python train.py --n_layer=26 --qk_norm=false --lr=0.000997 --lr_head=0.00413 --warmup_steps=485 --batch_tokens=[65536, 131072] --doc_mask=true
Each number is 500 + 50 x the weight over the matrix's rms, rounded and kept within 0 to 999. Layers, rows and columns count from 0. Numbers have three digits each.

# layer 2 MLP gate, 832x320, rms 0.0413, rows 179-250, columns 192-255
498419529567487458529551467515478528514536568453467479489479403495539532477497483501422549518530515525505504482555522473389438577396416475510507440493500505408670420520521510453443480552466499
508566614452482526590453503444468585545521550432516467612486467470506432502436518485454542453520445543520456475545521559489458503456547453447491442456566479426537490516475387507588420594515494
519495544498405561549544472459476487537541550503506505547473458476482513481442505428438573484485562542614531544570390449429443549392484498454468493502498611462527431477576458558418505546504463
457531548485459571507473497481431472509509538487438556484412504504504502446485441449478619419486407435502575495502498533428377524456487493440550463488567578451539527579556508556537479582470490
535480483484430499536497490460528498507487611477499545520543427500546569607500520475465506503487375507567555525480560488549545602485592451534486408496532523474512393526525531587520418537495564
610466590538500486487523435469565607401495434350431398578484412489522524540508519496529531554498505495569518490528527556436448504480534538462479462479621564440476486597455482477488475520440478
634501570484512511510530509504556577416514443381495418507535408464525534573585495483540516514522468492577547473562498473467484546485548458470490495454540567418520435522544503509501471417603478
516515566557527511555498500511486548524513485457473505552547457570485472518522542464494531460499401454564481468574471523493377587423527448430520368365539568435449485559572493499518488572516570
514491540514419467560448410481566530443538525527404433485458541480477496522520468462484515520473495490598612564505487474472441575455601421487504438475600535467497523561539473490480409455453532
560530543458463519477420445518455527516498557400335540533560442473536537507475457465476572507507497486527564449528516527528452532458565488467511411416530521459513493485558495498541469542489571
482565571466479521491504438495395459445429515430467550569491421528483494511504614535494487520474510551501524459538503489508399471355554432453549418470499559411446492473518501515553490578443481
540508523474473534462470424590541488481506563469493455541518500474485455602474513545469464573417445495565523562614522453508362462441542484415503408409635491462485485581548460465559476450550541
458550574482498489471559426545511564430470470412445532536507510576484620521552428448539613438456449533591506550609509513486451467388491602479523469506593505425464519545503537520479504506552583
542521537472538430504470405503514584420489525449480505563526453533516541579514483501463500484469504571540520499535467555524466536461543416433491414535545542495487489486476453508516403569477523
640512552520402581434600461488486556497576561387506466497501576548389551551481510478503526472457514539510476521555531550529459578483501490422534352422554448535516510568543512503453452494572560
517609666453484508481513446483465479505502564379482481546496455540527529477407617438473491416517533500531580630506467469438453514399532464395540408509593482476552444543476392497468418611510473
595592526507432570506467488551526472478417578482430495568517470500491553544479573495522575417434554413530445538558538535506431503441573483361492425393605521434445398525535568520449463529519515
586494535461403518572548466567516588468503593514495507564517455523534489567452501512541537504539513470534511473593433483508447554435538507448446462456523523455455444450575454503516415530524493
591535605478435497513557486560448522540454464430438526544531519531486495481447502506449543494521464472539499492574517499459387530443604502442506399475526555457490427589588481603512456558521556
549488507446486491467483543448491460528474437454572540537484467592609538445507516623539504531551526581525569531424479569582549506545636498490427411566542528420524492494496467536547595482532505
529553512515471450493430432490530501467492518452391460554492466581515547568535447470405542489460481456586438518524467461551464568446536529447428404558540530439415467591472516598496507547527551
537511508498445468501562442439481514492538592464391508504478458489497520491533479462534544436513523467525569483473422519502459577491564551373562445514491520382542503453555478526521380589461580
545500581460527509401496377496457465437493469444506471488449469497546558540420555531502494534499443489526553527621476526473484507444553437452492469460527512496500509482512416461485454527521446
598493563466516507540539386460575490580402491504524501493478462553476512540529508482479431567514429489592522481561497462487498530446486543462543432434520496496499507505517527541513433532442480
520580548504410441552532502500490515555496522428459482555411474508491516461549535522506544542555525474558513517498458495390463585472511498390502409460531540488510529499536475536442461595487548
533488512493552502457535468447500547457473525430439519516471460521509492425570502514475533478588448504626521568524437494504486554502531501430449482451570491465508484482608480517481467450466478
544417516600465508565518410403509512551521596532349465561524523531439515529470436384537491505375486416528458627605525535558411497471567519479531476444512558490564536511554517469494518530446431
434549641469467481549521423520465547478485480381542460499417506498444528472440539506555483478532436541554470478465460456430436536348552503456573482453522570487533468524529475554591513570448500
569526512463422562546501399489497593530500452476461505534527488548515465495460539486431572492495433486596452493596495558465471557465506415453502444495546624436496406462564562522527454568457447
574566538519483545469577498548491551390570554444445494467471457461438547493504603504579554451386470497515523576581554484482451503438506486454563490422541565491534484465596401509527445526486578
536500531466494520447538456531478453504506396435536547505521426479500476491471461423459589537512484502563508502548475550450492577437564542356459388485532511503483506488450440479503424506555560
634506550435466463546496537448555592558446520458485448513509454545508503512470518511455482486463496471537442510585466483484461516503553450473517420518614492417497453543559482488493476464516641
546546601446488500511523390403465616501477468442406504580501469537398599558469491415496522442501490505504554498628539577476447511479567453477515429458621473414562476622562445490541511437477489
539487516650527533525410490499487436502500504483413509538573494482406459520551427447474527439469448473500434466526469520572500486462512499397519445482558575448512545529576466425526470477470620
521450534502493432480520420548401490451563535471502462516375512408495460537574469546469436580549535474517379505534443467440465591494558489494556478540515416493506489449503473437518505472406508
616438523451373488574493494441561517573447586497392503595518506497387542508495452465457578489442443366504437567517536512499454519513411527463534442488503557518482500535565565487554502500519510
545513585566531475437556334493573508532539436482441450571563442588504462507537531422470546546484536490552462520505562477462459605444525489489484390445554519422521428542521499535495414448554553
489435570525516551474618504505444455503541478524469629506482399579494481510568481524496487453458468517526464503511502494560470502436478546354409495463506601507487426551524467460453459528480560
521561489428471545476539505584515483483542568473418493492502411453434479476539545548436568506453473496517539553534559501549393558407462549483456440503533561481474476506533513575436498451631523
636485499510463581480490501437522498442513451447421574542480489502450535513505473433566506434490508528549519476544407505480473545506563437433492463470501492452461428595569490501520496468496550
578449550518463487484515449527504556507482443494450482558489448520480492494478561492473517505458479421609490507548464487451375536426604446483499442383567588398503433515580436471601440563459539
510491516486478518438553429491508525480528486479487555551450452509477580477496527415489551478471427482574504507578530467542381543405536520504510407448559535497511525556546506462513446555459524
503534585454519515496433446490453621464499552387458458558455504530500535564558541472543522531492459460532425538544434516502434549344628494401542438445570513449478443515525525518485533560519536
571516618509479474496498457515428510494494483420494577513489444511577510506457470512511548510457505497534522537544457545424433528404519468476470452466601612376477547511586430497499438464572485
574519480526444496387538508530525483474541563493558544455605467553495563551483596469442503445505443413557417609617530524510462510405493558525502525504558625475440502506535491486421461496555577
510536563435515522504555422568430564490496487454472542568505499507509605453487501509486524489531436426496468470536416422557451503449560516372514447399540542499505481556582486481528386550519558
605560616477531516486499495529485467462449521459442520485471468465483533469492461496470592451461466458498515459525477546477483516403471525447532427439569539464584485489566447512453438426550510
570502523459483473497544472422536481500524520427366518569558542559459576539528528494499530466518504503581562514551516517535441540409526495520493480487502525484545531511531512581584447576482468
526414563552503544501542481501426451499528523395480512479480507490445547500597510477525513481508456513525522574610559508435501571431570542507575434474539481462485482508520504531456445477463482
529520547489444592547451396567421622534461484432499510594510447529540495488544485497434582481553517535567564612535451486538471541376577479463513388467502622492487537474548460556496462527504552
616537550541536644465609530429550533510559448453511466560523493416563467483561471449525569428454451520567467550593493611457526539506516504485579458467510520492622547503475459474431452524473519
511533508478460499500479439447561552529514561485420622485521437486547502523452493459496517525517449449522455546636479491504456605407535540411513396439598521427470430522526412550559405527527560
529541493490486519491583416581457535503540547485513541560474493468451503479460537472548423436470456367526522508531478484411355568420547429402549426398606559392501376554587530511500512584485523
598484576544473476522534452472420615497511492452442576542495476540510543500549566455467604471527538418612519525563428528505390580416556529426529387402523553394476475537538422523545453600524524
561540512566481479595545506553524662502458442462444523502498549507440518491488517491489494455528496514591493553540477573526478631488562480397423455479589552468470482594555497495502512586391500
484521535414461501453509523540513470415450524469554472549634437509512535529543589455420529481463486473521478525524454439551519509498532461459486481516638579509531506543541460427515444579591624
578497536510442483539483519536456532503569491438395487508505510547394517510523538569399574381551456470559518461508531494525413564475478504400423465501579527475405453478533411559494498553477527
539517582517448460454548444521516562538535501471375542530558444497522488565538554454496564450496468476669479575594494510479426604430474567469530474469565538451455421578566485503497514537454492
575557571472525571433526422443550462531494526407501533577503501489482444493539530426529569464477465486579481478613469516510462580478510450373503475428513531425607445496589477548523460418529494
551475539544459445490503412522406512424517457496405499476512487467434477487531459511446548464488461562533482461452435494466532545471545374439469436496550507478420491568473493477484490558478484
507486564481493527489560526474500524508538424434408506505465471625466583598498512461500487532453472479531487466575513569480447588431591438512475415430551549391545529586492532532463346505498538
603516603498483546491550428462501584505516492388454516536509527569441522451540559473437522463551484461520489498555437511506418563412602461439521424471564534485525481525587488463540440594540519
532487586490476539466539430431465445476532436463493466574463445544525576503564514495500471490493447523517492567473451457457418513410436472438564470453549493470530522497576455555516424478526571
480502533469508383532480445423517531549477497485403465463513468512470534558523513472474537512598489510577484452575491489488491617438497428474413485463568499454442407540529453500537423544485508
599582514561506504513471497445550499413514495522489566535446462532491582582484452425429500471509501499555506483558531604475475512494469456370504552465520489486520372539525478496514362478520508
617440556470436550543565441445544585538529497513385526506549459556511490519504454492483518489570472571544545539569482505505446482476516641469478454532485533514470578592566433551467491520491513
466478508553458568373431461543491524544454521498467522546518476487521522519524548500500515546471521515526499594553512415576464564441510570494508483500479583465470522466543520495451466482467484
586533611455447479514515417437517539515519499398455496595482496515541489531465489521434511498499430440566451520603555556477413558442535452468510463402538568426506475526557480482538504500493532
508510558428543462531526453503473501533500478462411527576457523478491542533614501492447530465495510535538584533555403469470442465422487507359491473460533512437530485459536381520475505576443471
488485546592484577409488534541468482525509523458463562533577498550465455525554437517562554479436488504523479556479430508540479547404526571504465427490534584495471547477513487555480478440491454
582519512483456511453463455521555422474465518494436508489457407536476549505532471493537592469459543479550490545613430513459382577442690515419441492439562527416470463566553454609538450555525552
605496496497487487550586504533454560485590571508504519491391432531492479487501530450584572542560502516611586540608486545509416580473496543416502402446526539481564507503518516511461422544454462
# layer 2 MLP up, 832x320, rms 0.0325, rows 179-249, columns 192-255
491641521409495571486509497488520474496419420544521549587513556534425485512534532519608482489476431489522477568505503559665526473567630536471454534471456531579310535465522468538578425455561512
591555478543541513358544458627495366458552415517517540354498577541452589497578476480511481491459533504513543543520439463541528494531485511521488500539465497540493495508542549507374508368549499
469480492534389535544530514419517432559536537542489545538485502419510504420374475424443561443443574538583487545549391441392459511432402500529484589561442549496502440440601507588402493510483427
510479464572529453467563473462557520477442534546492505474504440563505513558519525475521421542457542575487467558480436499647536481506484540494372485412455530573518493514584473452464502409463500
558481413496479491583425525486496542489517590488587521453562478436520524584457485443421508577486428546556559575439547480557622564540577413585565473562518536465488444493457531594560437510459522
443533450550448527545508541580441445611477565635545538409544545501470432462455498459462508511531503486547442496533438457552538455445514463459558470470448515529484473448543470505581466453495537
585495543451589427635478505497498511443513435391489484538485434453448588460596487513499455520517453521493521428525489484471512607510530482520477455503483477480439470620468543474588481549598465
555465527477466467433522452460485459475474532432530528534531571407549485558431452505496533499463600599494526575524496496494518470480501553569483552577521467525524475508489465517443473482513454
474473512490443434558422457482579550431525520592445401477469561447481483517515453454471484549474529489568619574456488470491521533502554427507499497511552518541478544500515539498508419447417512
509463461458535510504388516488415472479497526488400500476488491414536548455433398487480497521452554481548568426465573551570513490536525508528509480469456516509503549430535554432502536551421568
576435443532488502500478520504604580552604496494524432452493576458500544499505396442491518472558451421556537540560462543495569581627489542469468543473527437553577476574529468516455498418609507
538521408410521488507391543533561466500507482555529427499468555448496470533443532534540449675459628553519485506534463489517513491512534436437467456477513447540529545469575473458509484414522440
377444565458559616567600437552457659455435490493517513413508451615426640601534521430455454428502466538590481570506512530477470469479518596540588448449540515403417498558396559556535490496610643
546484451424548400520423456495514585402501516535511473531549521531529518551497469497488426495490565564483493486464480529548523459521481429449473509628467489590449510403429496476509461543463506
403558543454473426565465549494486404606437538547475561555520441466557473499464498567543522563475481560562570538506479443427548393459469571519524576509484461478462501554562370506553583547368500
483568596451445508461447511451491484564529539469520441508495475497543517442386628472533420449502607495497583622456496524461526481507508404475553490523518430530564478517409440471404449633537423
503419516495599473456574411442445522549567480415548500373461523537505516485539519497474478590531441544519593470486447471450535584504493569577467516612459484480612574503481465476601519519492529
425566542565509515476530477374487365539558446491481476462501548494464547432520531453458530407492412568554471511481563492372480474455456525504553526519533542521584563552480478528484565532512571
409527456447536444451462461433496475465544541483521543486505489560497522566543620471553563492456521515535496554505473502487503524463474523496469492470560516446541478495486479365475507446502503
499473458479441493463408479505524475481562545540435524507568582478446439551365410366448517455446523529494463520485495550535483483482483508508589501522472543516505471457459539478510560500395485
521448448539512478542424537528530518438510480544449486502568457568560496595582457433450484508507548409550441533502443472579493523589529501520417512590444448516390516598425612559536562547508565
485481561491497603475498548516570523518457437479551523532497538580511500547491548540467490492540464519528424473576571505414489501417475448563411503466596558465455443581531456541449568407617448
469446613439644465449447469453455470534510442480542488392443511466496614498549548534494538503565499477426492432474467550553555516420490531505478555447443461454450500494446433493536391486474456
549443571445566484496553430527581436522401482536550499453479456499510486477483539514526454565453512499539596511530560491462510511443482537492520456464501457529474499458491590534494454526407457
503575473497475431574488570523451523544497476499512438525380489473519497430538505548520449556532561486509499487414478486397541468561467499430516536497463474590512603445478510522434501590475508
486462438499570469452501537447488528448457498490496464487500470458517466440517469523484478559584480505578526567472487445529547500590504523513452565505521437535508525423582502481489464451440457
441560496573478573470509519479455493417475494463518555483442522485471527467471549601485508465531494513467479458531470524372581454541440497444457517470509500468492491574502478502487573455560582
446541627464472459514488376523544607395500476403561446538473476526450530508466532521534475439535508532519519448497455580382517462345489485546508507502526527532574445469415421489547539569490540
508501384437424562583471481529514596532506490572508508479522542512518452472439494470428488525502475473491470451503540542516560476541454395492558543525468578512481439393457566490576515549435417
423425420515452399503469496524480483505467425586526496518644483545586467573552519513497502599618551481533456412477468577592572495453440521431442476531480533513498502511433520489539559478537572
560527474457515510451510511548499435483522353488580496413472426461525432478467444418476572549512541554524536491496486516473611558507537523410427460527453438602457577464427476458528471504571543
520417449489530461526517464547543554430527562466494440449502495486557486578497460481444462548517464546561511554545559501569524510543514482597515497418507464491490509557594458508527543594507494
460482451452527420486552486558572496532504521471564585533527363470544336554526555574432478534506530525498528489438465474444501502487545488534444378464451609494461475507483491446554471455512475
425460441641575501541370518533447392498490532507458463477585519454419499531543392465483496478484403488445431403474471457512547451479485478411572479530507542379515544549550499428485517444486622
540470530559534477390406460390396490542503522521474345516405474534457547511559524511618458502586603481428397587520484494515492543521542503483471503532507472476449499516455428448529518419458365
518466502429550463593478547507476583533534564543466458503600504446401474503503453397467504528500435350504513497434486527618437491485528475525460539446532488510493541522493534541505455526473516
521461525549509477357494360484574475495557441499502457529543486611521466565443443497455510537511493479503484544420482460472459460552567483526415459462522516482485504522497477483440511486530492
554458509628437469452535483383493418573458555531485519592394460592514460506489515540481525461448489444497485477531452434466481579473480486518480527457471530506524398429544540501397501493491462
448546431387518541469505561618507498497530572566406499485598368435394460446483474645421489586420465483464533619415600527616424505463392552515443460552459520561455501446557485600496513363670486
593490470516531513517452517489591493442480464441459538534493476509494543552476519451550509434478517551471481433465431475432491515551495483458464457460421504502458464595539443538556583459492467
483565534569527526518556489499464495565512587479478574470494564521468534524545501524509529467514434532443538523530501511469520478454418581452532480547470491533493540553495508544349501436522508
461475486461496504455527483494535459487519482544517510467473520499489536472499502417510524520482435407508475447553512434541461490443494481565500467484511456580469562494512511476480434533442503
486519536414548478550450476552522597518529433505496552425420524491529494500564558461518525556466470533442383472601523568512467520449581496497576518510491407451422452566458609479470512587520480
563435447481468546512523434505567498464512525583486519506553510508383455516536489498449504477503453423532473484529575465609523519524549460525532510497461453546566444495440641454504524589437499
483493502524485525510474504457482551499466477516518456477457579493461462458549372585489488463573486518387551491409579413477525535462441529500508523511455437514511463463508564455499570484443404
477535499455517505539525510585517549427591458541509541580521551561516505427558508485469446507510456479467492448485415415499459525508488432369488491465481442525494474433499508455545395539535585
480593601451573460479497526530486514431451511495444482429448471464418545487511498548457496473499489455454548411456495526468541479419479569503505497444517556510570505497514434517450446418586513
493467456422500456519526483449469452499537491535382482499528576521451563495496516517512505483473543521558554529469556520578476531449495475563454522552431512544557551527491566534600448511412444
537644515471440459546512508481611569505478492531468529586528460528558474525422521513452545481507487431535481423483398511529445451511465423425425493471548573468517480537519431477532522553587542
503520460477476572629376452564435590510381470449580511611468448507548403473529440489383523548566598507510600631468452435612580523450537531539471409552395565540412616404545538571454548513497549
452366445488360445510441513525552536522478494576506524529581528506521486467498477523418520541607503435461488456508467459596512488481443539483445463535496494473480535509507554477512494440460500
464498465424492426531473480461537591535543508561499573500491430445561519495367442484567465574461522499438434556598509486549561486430468551478492492488524525513482467505494429528548448495536576
540506516610598503457512507421523482492541442434435483439526493523485547525448506507433641541506359551478457455526430560582486511480534491543520420554469478547486599482473366482444535434588536
550431526488462537491559479511446602504493471489487583499434563566517510491512534439538480522537544482520500517530548539543460484507464567528522487510424524473476478493529501490540487535472537
527503544392537564351478478395498326484541558476519495502478413524489509515517495509530545527483492478466512454537501387472466411475486526562558501489463458467553488409464461460479475388630508
532445513446490502521542463445496352457470516480472446507507492509462553576416492482528496523574505530546520430502505475515496582506505435484493486560493455461487442528483514523645549487532510
504479442463486431539410582576440508503559480489438451458522549498409495495495478552427536398538490487502505412413542464540509491571418506453427540576505439583358495419463439554518546533470499
435528556444480437463513507622493542521609473506434545424553483479528490513531560461556472438453473542547508629548515508492470539527464545505557605530507494492383426509486512514507534513489424
586504515548483620401579426553509477479593499499543535577594519480522361530500620417539600485515449416505402448607496530609561456533450576453530516454477479448482416453507443495485475405627491
489489498491443536459582439471441519533530466543512561455444510537430494603541540433470518476476448512496467423467492540604473516522477413430457422534490481444537471585552465507460495447437517
527432479504526517479563567471580477481541419442458472532468480629471609599533534477537486526401517419435428414523543517473509568484576460572468493479453516436533557578443630506379375490515546
499438551467545506567514498446534543501517444505499507492480526546507511403469462500443422519544481501467504438482524498484488542524534388541487439528518518535527463486518558478576555561540430
544589447482433460505496518489563517513382583471517548454492487534479495528440491529464577509486569506563497445538558574501564495520630535490397470472577618423502523549472500470436582556499446
550540515555458642448532513537491467476471520447562541570466512480530500483481535519523511467397486500477542541470492524508474412529535592510568521476513540488567558516524458516466536439543534
523484544637459545414521471499448494470469560460455505534564539499442493382564489408500489475536512436478482503523484567470543507507497498554579475536600535461495601481474477494479502383527541
539484513549536506474510562376540430495547445513405528519496477516490457536420509459538525508488542574469577488484479555564479527481447538483415558488448453511430399464513397481490452625529465
473466516559532533424509513522492425547445478516487447562426489500492461575504509552489505440511538518568515527521500391539473539444497557492433549473517526447397554454575505533503452421433438
458493463561461573428582543547467551480537499491500525404452472532511494507548528511555637434439578531486500576492447472473494543475542548436460535528439508425476450550498540571448474499429550
493415469415593474559480511529446546509473474520464478555484557433537551475598507487461497492500538556500553567515440480536478458490420515363445569521459486440507524454477422482505471562427473
426509542567620461425464574527415431607456587509498546490476460524466516604568509517488515498498482591521480463504436498534498574483507517544434491421497535483445472556481461532537450473526474
446428497520413497560691517373456605492483496513506450550577569522523488524493503374421588497525516494516475557475498475461535551546344559487444469526486502423561508468508580421464566440422502
# layer 2 MLP down (transposed), 832x320, rms 0.0304, rows 179-249, columns 192-255
515506445496493569582472472522494553477527495437556553394523474492631520544527513471420476472462548432573507524448468430428497473528497491495537455447462531545477466396480557584548521509583483
500466480515486419612506371375466579515438548554449438516569486530513542525452425415479355574442404523559503503478507419487564502465458489519530553528456476409519474464419549592464507572361584
458440435444458558565499563471511511528532501618545440381552568439470490462573381532449443518520557526556522499446548486546670488541459563503532591472483419553491574446452552534504591385439525
493457524407442579427482530519505380570417547359617442538441583398408443534531582539535529438487471516539455449563504562552515437405426516495557546544506629445439497449436529438489541510371496
498529574506477555427559520554485511515497457538521480482437547500484462433527521499566436526485482452383493472495470457470392436585462522471492588536501428562540540443542503355439480457450440
580566583516613454498401458546430547514488514438541441523492429377477426530442621537463585482441448446457577535536447569566453499447595433448571414492544547539491494543474487439618472547560411
479481489486468582565568434473578501475481487510396574508528485544493459509532516499511494507514553495559405561496490505477506458586465546512564465445504513553512559507557545458452548427462572
454428535478561565479580523583490551553455514486436474422510518477449528540537441437462504554454418487513476475501482478609483491509444452575486498511447540444468549494491520568534458478534479
416521510530519516539519530543441496534485502495554539517509437527570464460547435502563503454529466481506495498471545453590532473561496583421514485574438463429536502464446515440534578530539475
451550581478446504456514503502502580457489499506509443470462488487543446429520506541495498498486537464527485504496521492564447501482477522483448570596533460537559563499467475504475556530487489
497467482501521372488508495436438492478409460518532396520521417526558448535527541510414476420525509596524542484463488567502505560411574470546429417522503512523460524525444504420537436479549449
461490595510589494458521448423478438528470556462440531537456483449521497469475464491525455498522530464481468436466551593544474479496449538508500491558530555532548526433399484493373496538483561
522455546476648457485540617448417493482644444561583537534536455569515363457546389431563487442559477597529476451396546495498492511485431430484471428498543410491507493466432612485575464462411411
473505573550457564515475482519423515561520516509499491460473512516513471412561516539568459518506473470505471528447528431535509424525504571472521419498550486472513511464537500464525535511497511
409483540411620502425528593464420436507481489487521529557479509463509460451561450469463499454551436544540464504466544566466573490493513523459557516537472536485548484563432491435553429481469494
499463514503526490526440542459431540545494608536452436475476637448479469525519419532595377480554510488495404469479409551493521531426460506464501515412534566522455530518494458530513623471516529
576396494508375485507511557470561483510401409386442478577449447501507514526488491459500435643521514657500390474496480515535525540547490579472462449560443534444391486443514465519358477418474452
528464443483491504562508487594600451474535556529387321576504532477543518608552439496525497544472442535548471526436466541406571486485566516528514509554555524587432504420509512472528501444542512
508417487520480476474538458534549520484550499441501463538488453589532528539497425443477466526415431594460531504483499494443526539471489456607463466484546493510463548612576381575506438533617461
512539513541540586467578528531479466461500491460572463470488430442515564450613523595515494459509489470506552505534525455452502545372494480499389521445519486494515520530573475554473426524527474
429536543510471550507505512537480491496537508564583531426478570487466457397451478507594526496510524442462487489473512522523494464463465489520502465467517500490500491427541513456542493495508436
472515444522473451568551399524464551523521471572479484472498536534626466527642485392504461498444451511499539612489442414480521544509535498500521513453469508441478523510574427555560481450464511
437489497581381497483489505469465533507542472543491558452552545400471557508559453465503469484470535396458412537571560513464498420537530499473575498514530532462503446393557481517497587450490521
534490358526436376533437504509515466518506444536395527542531509578510374540545463416590512387564543466493516466567457503510454397575501536428494452517517529456632475538592496424594592443523525
459519568530505504480493527472533495513511537540510492511557519472502506494430524527504527471481446531478454500517622490527473486535437511458456513484488486529551520470452516441562521491505457
480536582550502483443490552537475482581474565504532434558495532439507476498455473499550470487471520481483431502469546487548480503533506554476506516518547513533514585490421540485519605457476504
516536475452559482431566562511462405519487463543584536488569500485496483479475420492511480529559589527542492520379512460530488528486458492649489439567566566538453497463418494470570544535478570
522547512485460492533400471533469522564581445515534581461501531624447550467553431531616527465478477551507625585498448469463473425490473544519475549547502589460524516451532474472543510582570462
509528578551533535417482541543499443496508506483498477476483463480458475431560428494501488531508506403416478515423502490500509457512522514485511528526545388521527590513565462478472505524513509
457458592407569616538435474456486486523485508469515459465455515530500505532460428533583548512448442398528467508547498489488475440492554580554535563428487527509487548479536514462464443493550529
492613540573455480474499477461475507558401576538547504520556586560489522526457511549453403509479459468456473494566524507463466477498563529575575486494543520463563440569496532543424576486475492
483585486517438551490454417432549525472560458577564545542547439470511490442514466509539509607500500435528521423425432491425485428515445491452498514463509528432462488422365547527438477623473458
484559506576464502461518512471422447516494432458489503500458494451504451514573427519572529529460552469504477489553575597544589477490501518592503529504496462469515509497540544530504494515455487
569571430598495479597450491554469427547567532584481456497552546441519528538572391563608469542478581514454441490434545455542534455554443534478559575565509588429561556485426439476494517423517452
515519505383467518588524540554647513475509523501540561475591503496534478479481449449457582519474444495570576475428495499534565429522463456452467543394495527550530458499575531576443496587541535
555522504502471520425479442495484514556517514446460516537423499583504436527506555467565407500484516474517468465546459495437446495509520457456458504548429505495467415463506525462507479491496486
388416506497451587482518541483502474532484484507493464574518539441517451487537447551583436566517470436517569472527456522350528509516521546488442493505484433462510597427503544451447489519543531
501455411383475474566488490561439549413499445515592483481543603429481416416441593463477614479482523508474533488385415583472601480529415484490523611523450552602527465517571476549417605596570448
507586577599520480606438473481449504444438475469545511526568607515536479483511579511485557372572392541598525534481444589487511567475560454454473522400432558474581558496426533502609443554552520
417469538591571439462478419514531544492553495531549509481618532546552535508546526532437484524602500474519513583536555620521492498430490593488454528553571464492513551472463552413520460488506497
568470486439467508548518487511543507444384453515492517478456441518527454487419496434463561567461522536491532527497445478487452498492534546531545572492495538501501435561544459483525440490497504
498409481517457484462424450461545477498609544471550464489538584487441404448389513523428434464512483477515498560450489562498533477536473511500543489561458492518522425437523498488536576581527468
552491467561426482488385448474530520536530505454545457474508495485486524494504436554493464465567637558460529452486467492442544501480570462482587445525426462540575501500585551483508563363539466
579574470462558459604584556490519390535460513345538545578468532526552487405536533582501519498418488532423592531447473492519514542516646470556473426445490491480454483459488456556514509493513530
442507561537479546547493554484486506648480545601619360515565488520524524380518419518542450442504481482528473585583647565462443587518540533524475418558590545528453570493594519502536470450594458
508465485428516549526488507560480455527584558546450598513578546513532507421408474463495393500486454383461514454476621434444524459523516562438541500459486495540575518552541517528505476483536454
459455530527435413534417521500442534509546570627491491535414606513497543559453589393509476516526461432594473486499457448446529505507506652469556451478456495536559544575576616449503562589589526
520536468445496482490500466542482522542499545525503507505519517507514527416523477541576483501511517522460457484477478489472529453541429533503563470569546516486478527349512488486500571473471540
451414464542615547504472482593486484482537528466546599508475468451511472468493514577439560503511485623524548519519541464494527561490580505478598482513529492479447479529505545497480463450451521
535603522450532577512525498545519511505457409449517538444492504473595445468499515579454454514468442507596435464567454570544602446549514611435527441614484487457494571520521529505470493552477531
496555608481583603407537511491504555436530507405534526493488533538410563507531640499484556521443397547514512479481445539457454480457467479476484525492463484528430528455495473480500471475534487
461506562498495449487444410560456450591496605475419572498491541566474528507471600461528453425495541479428520512626625619551405542464566450577463592413543521450536462550589439534487530576507478
524549453536455511482527466520559473419538499512499461622545527406488550426426524555425494463487472542492539527524508512478525460562465467443516470475456532450511484517555529550572426519460508
575504515501450471544486521464498481489551509493466488469434492469462488430534439640522544518461478515474511513489495488462488507510531451482532543561534472561543575491489514523499566494513465
567532415517502456502463443491422587461458486487403463523455423478526490519438489470507490484494455484516449502575538491521410601495422416497490430513542482454499449551521468502613428504526477
446529475509557539577457498575551490568520599562494545472488509511511426487583406454496552549462525383459495568481495472468452446507457523445504524427400491466485494412476524532349492504512476
462480593536506537474515482480494499523574497504502492509561493490529472448468494537536469468479498525523489524465551556507545455481517523505504508500549534546537607469463554436414555487525470
555445460486463457489597555441504479412527559508512569538567541446490515524529531451471519508554524478371466398433516563502514486469556501571418367430526438521513522540500517492497487451461481
509439484516525538448530502428562405463589589539541574565581491535663454546525544454539528499522527371415538446419526401520539514508534610535526508514546501497493463470510569468527540584509483
494551523529573469554427490564494470554424410451597540450511523537591532461550514482571553427495563499422541510507636469448430375564561512531508533486489574476558481466462490508561509469533541
466525517519419508465544513420369419484498460562501488422538505505554487481547471655544433537601573444498438478469563399451517472539511579437506548502484539543602510510538481551471506516518379
507599514476443464482491531453474470520501502509517517440460553456595501404565541513491494532543462513515477519494544515474554487467536612479593513469488498522510559466527501458498512435511587
504428498512612522549464600511483439465441534487523506468530456568571557577540526464470545494459464438484509473492375411504552467506444460501508491477372519500467441480450475479472408536465514
504429449535572469520490494407427563482510499472453497483476519499486474488427508392445451459585472497533487437552429517516440633451425432445504448462454563394519446538483526472532456531487456
573499464384491524542477483525505513439561499573571502480446491454552425543361518484521477507496500590491549413536559494466491504404540488442440461467441496571551497481526502426456426534481416
455522558497551513505560429590464625543410472504534472485538434536447563441586443541548482518497462563604534554532510501495521411568480532452586443476540579561603602492458571489526479452417406
567571453587513561377416519500410434519469519503481468520422565433540559481579528570546444504521473481474477600479525480457613565549503594552534523455537549491566460441524439402423547543494523
550441507445445509516526499519516547472425480461536509619497369559476572575476449470501421553516511579541507477554512447510406525454516492563494490488527508476386433538527526493558424444530488
520516554567434514516449509506479480532500558487429539483523515490443471520478482464532471479509444430496409505512537535536506463526480547544501472561528510507499559509496479458516582468507448
496355418457497496472428421464533524613450446577439502520473494459491522518528451488513508528526509506443455570509518578564485536598531516490503430455504514596516513424445496411433472518477438
531419560439532541509511534588528386528496482461488512514418509522531483480454411551541525582401482579502588512466460468536505484463508552484484546484449497437407536516479497489558506425512424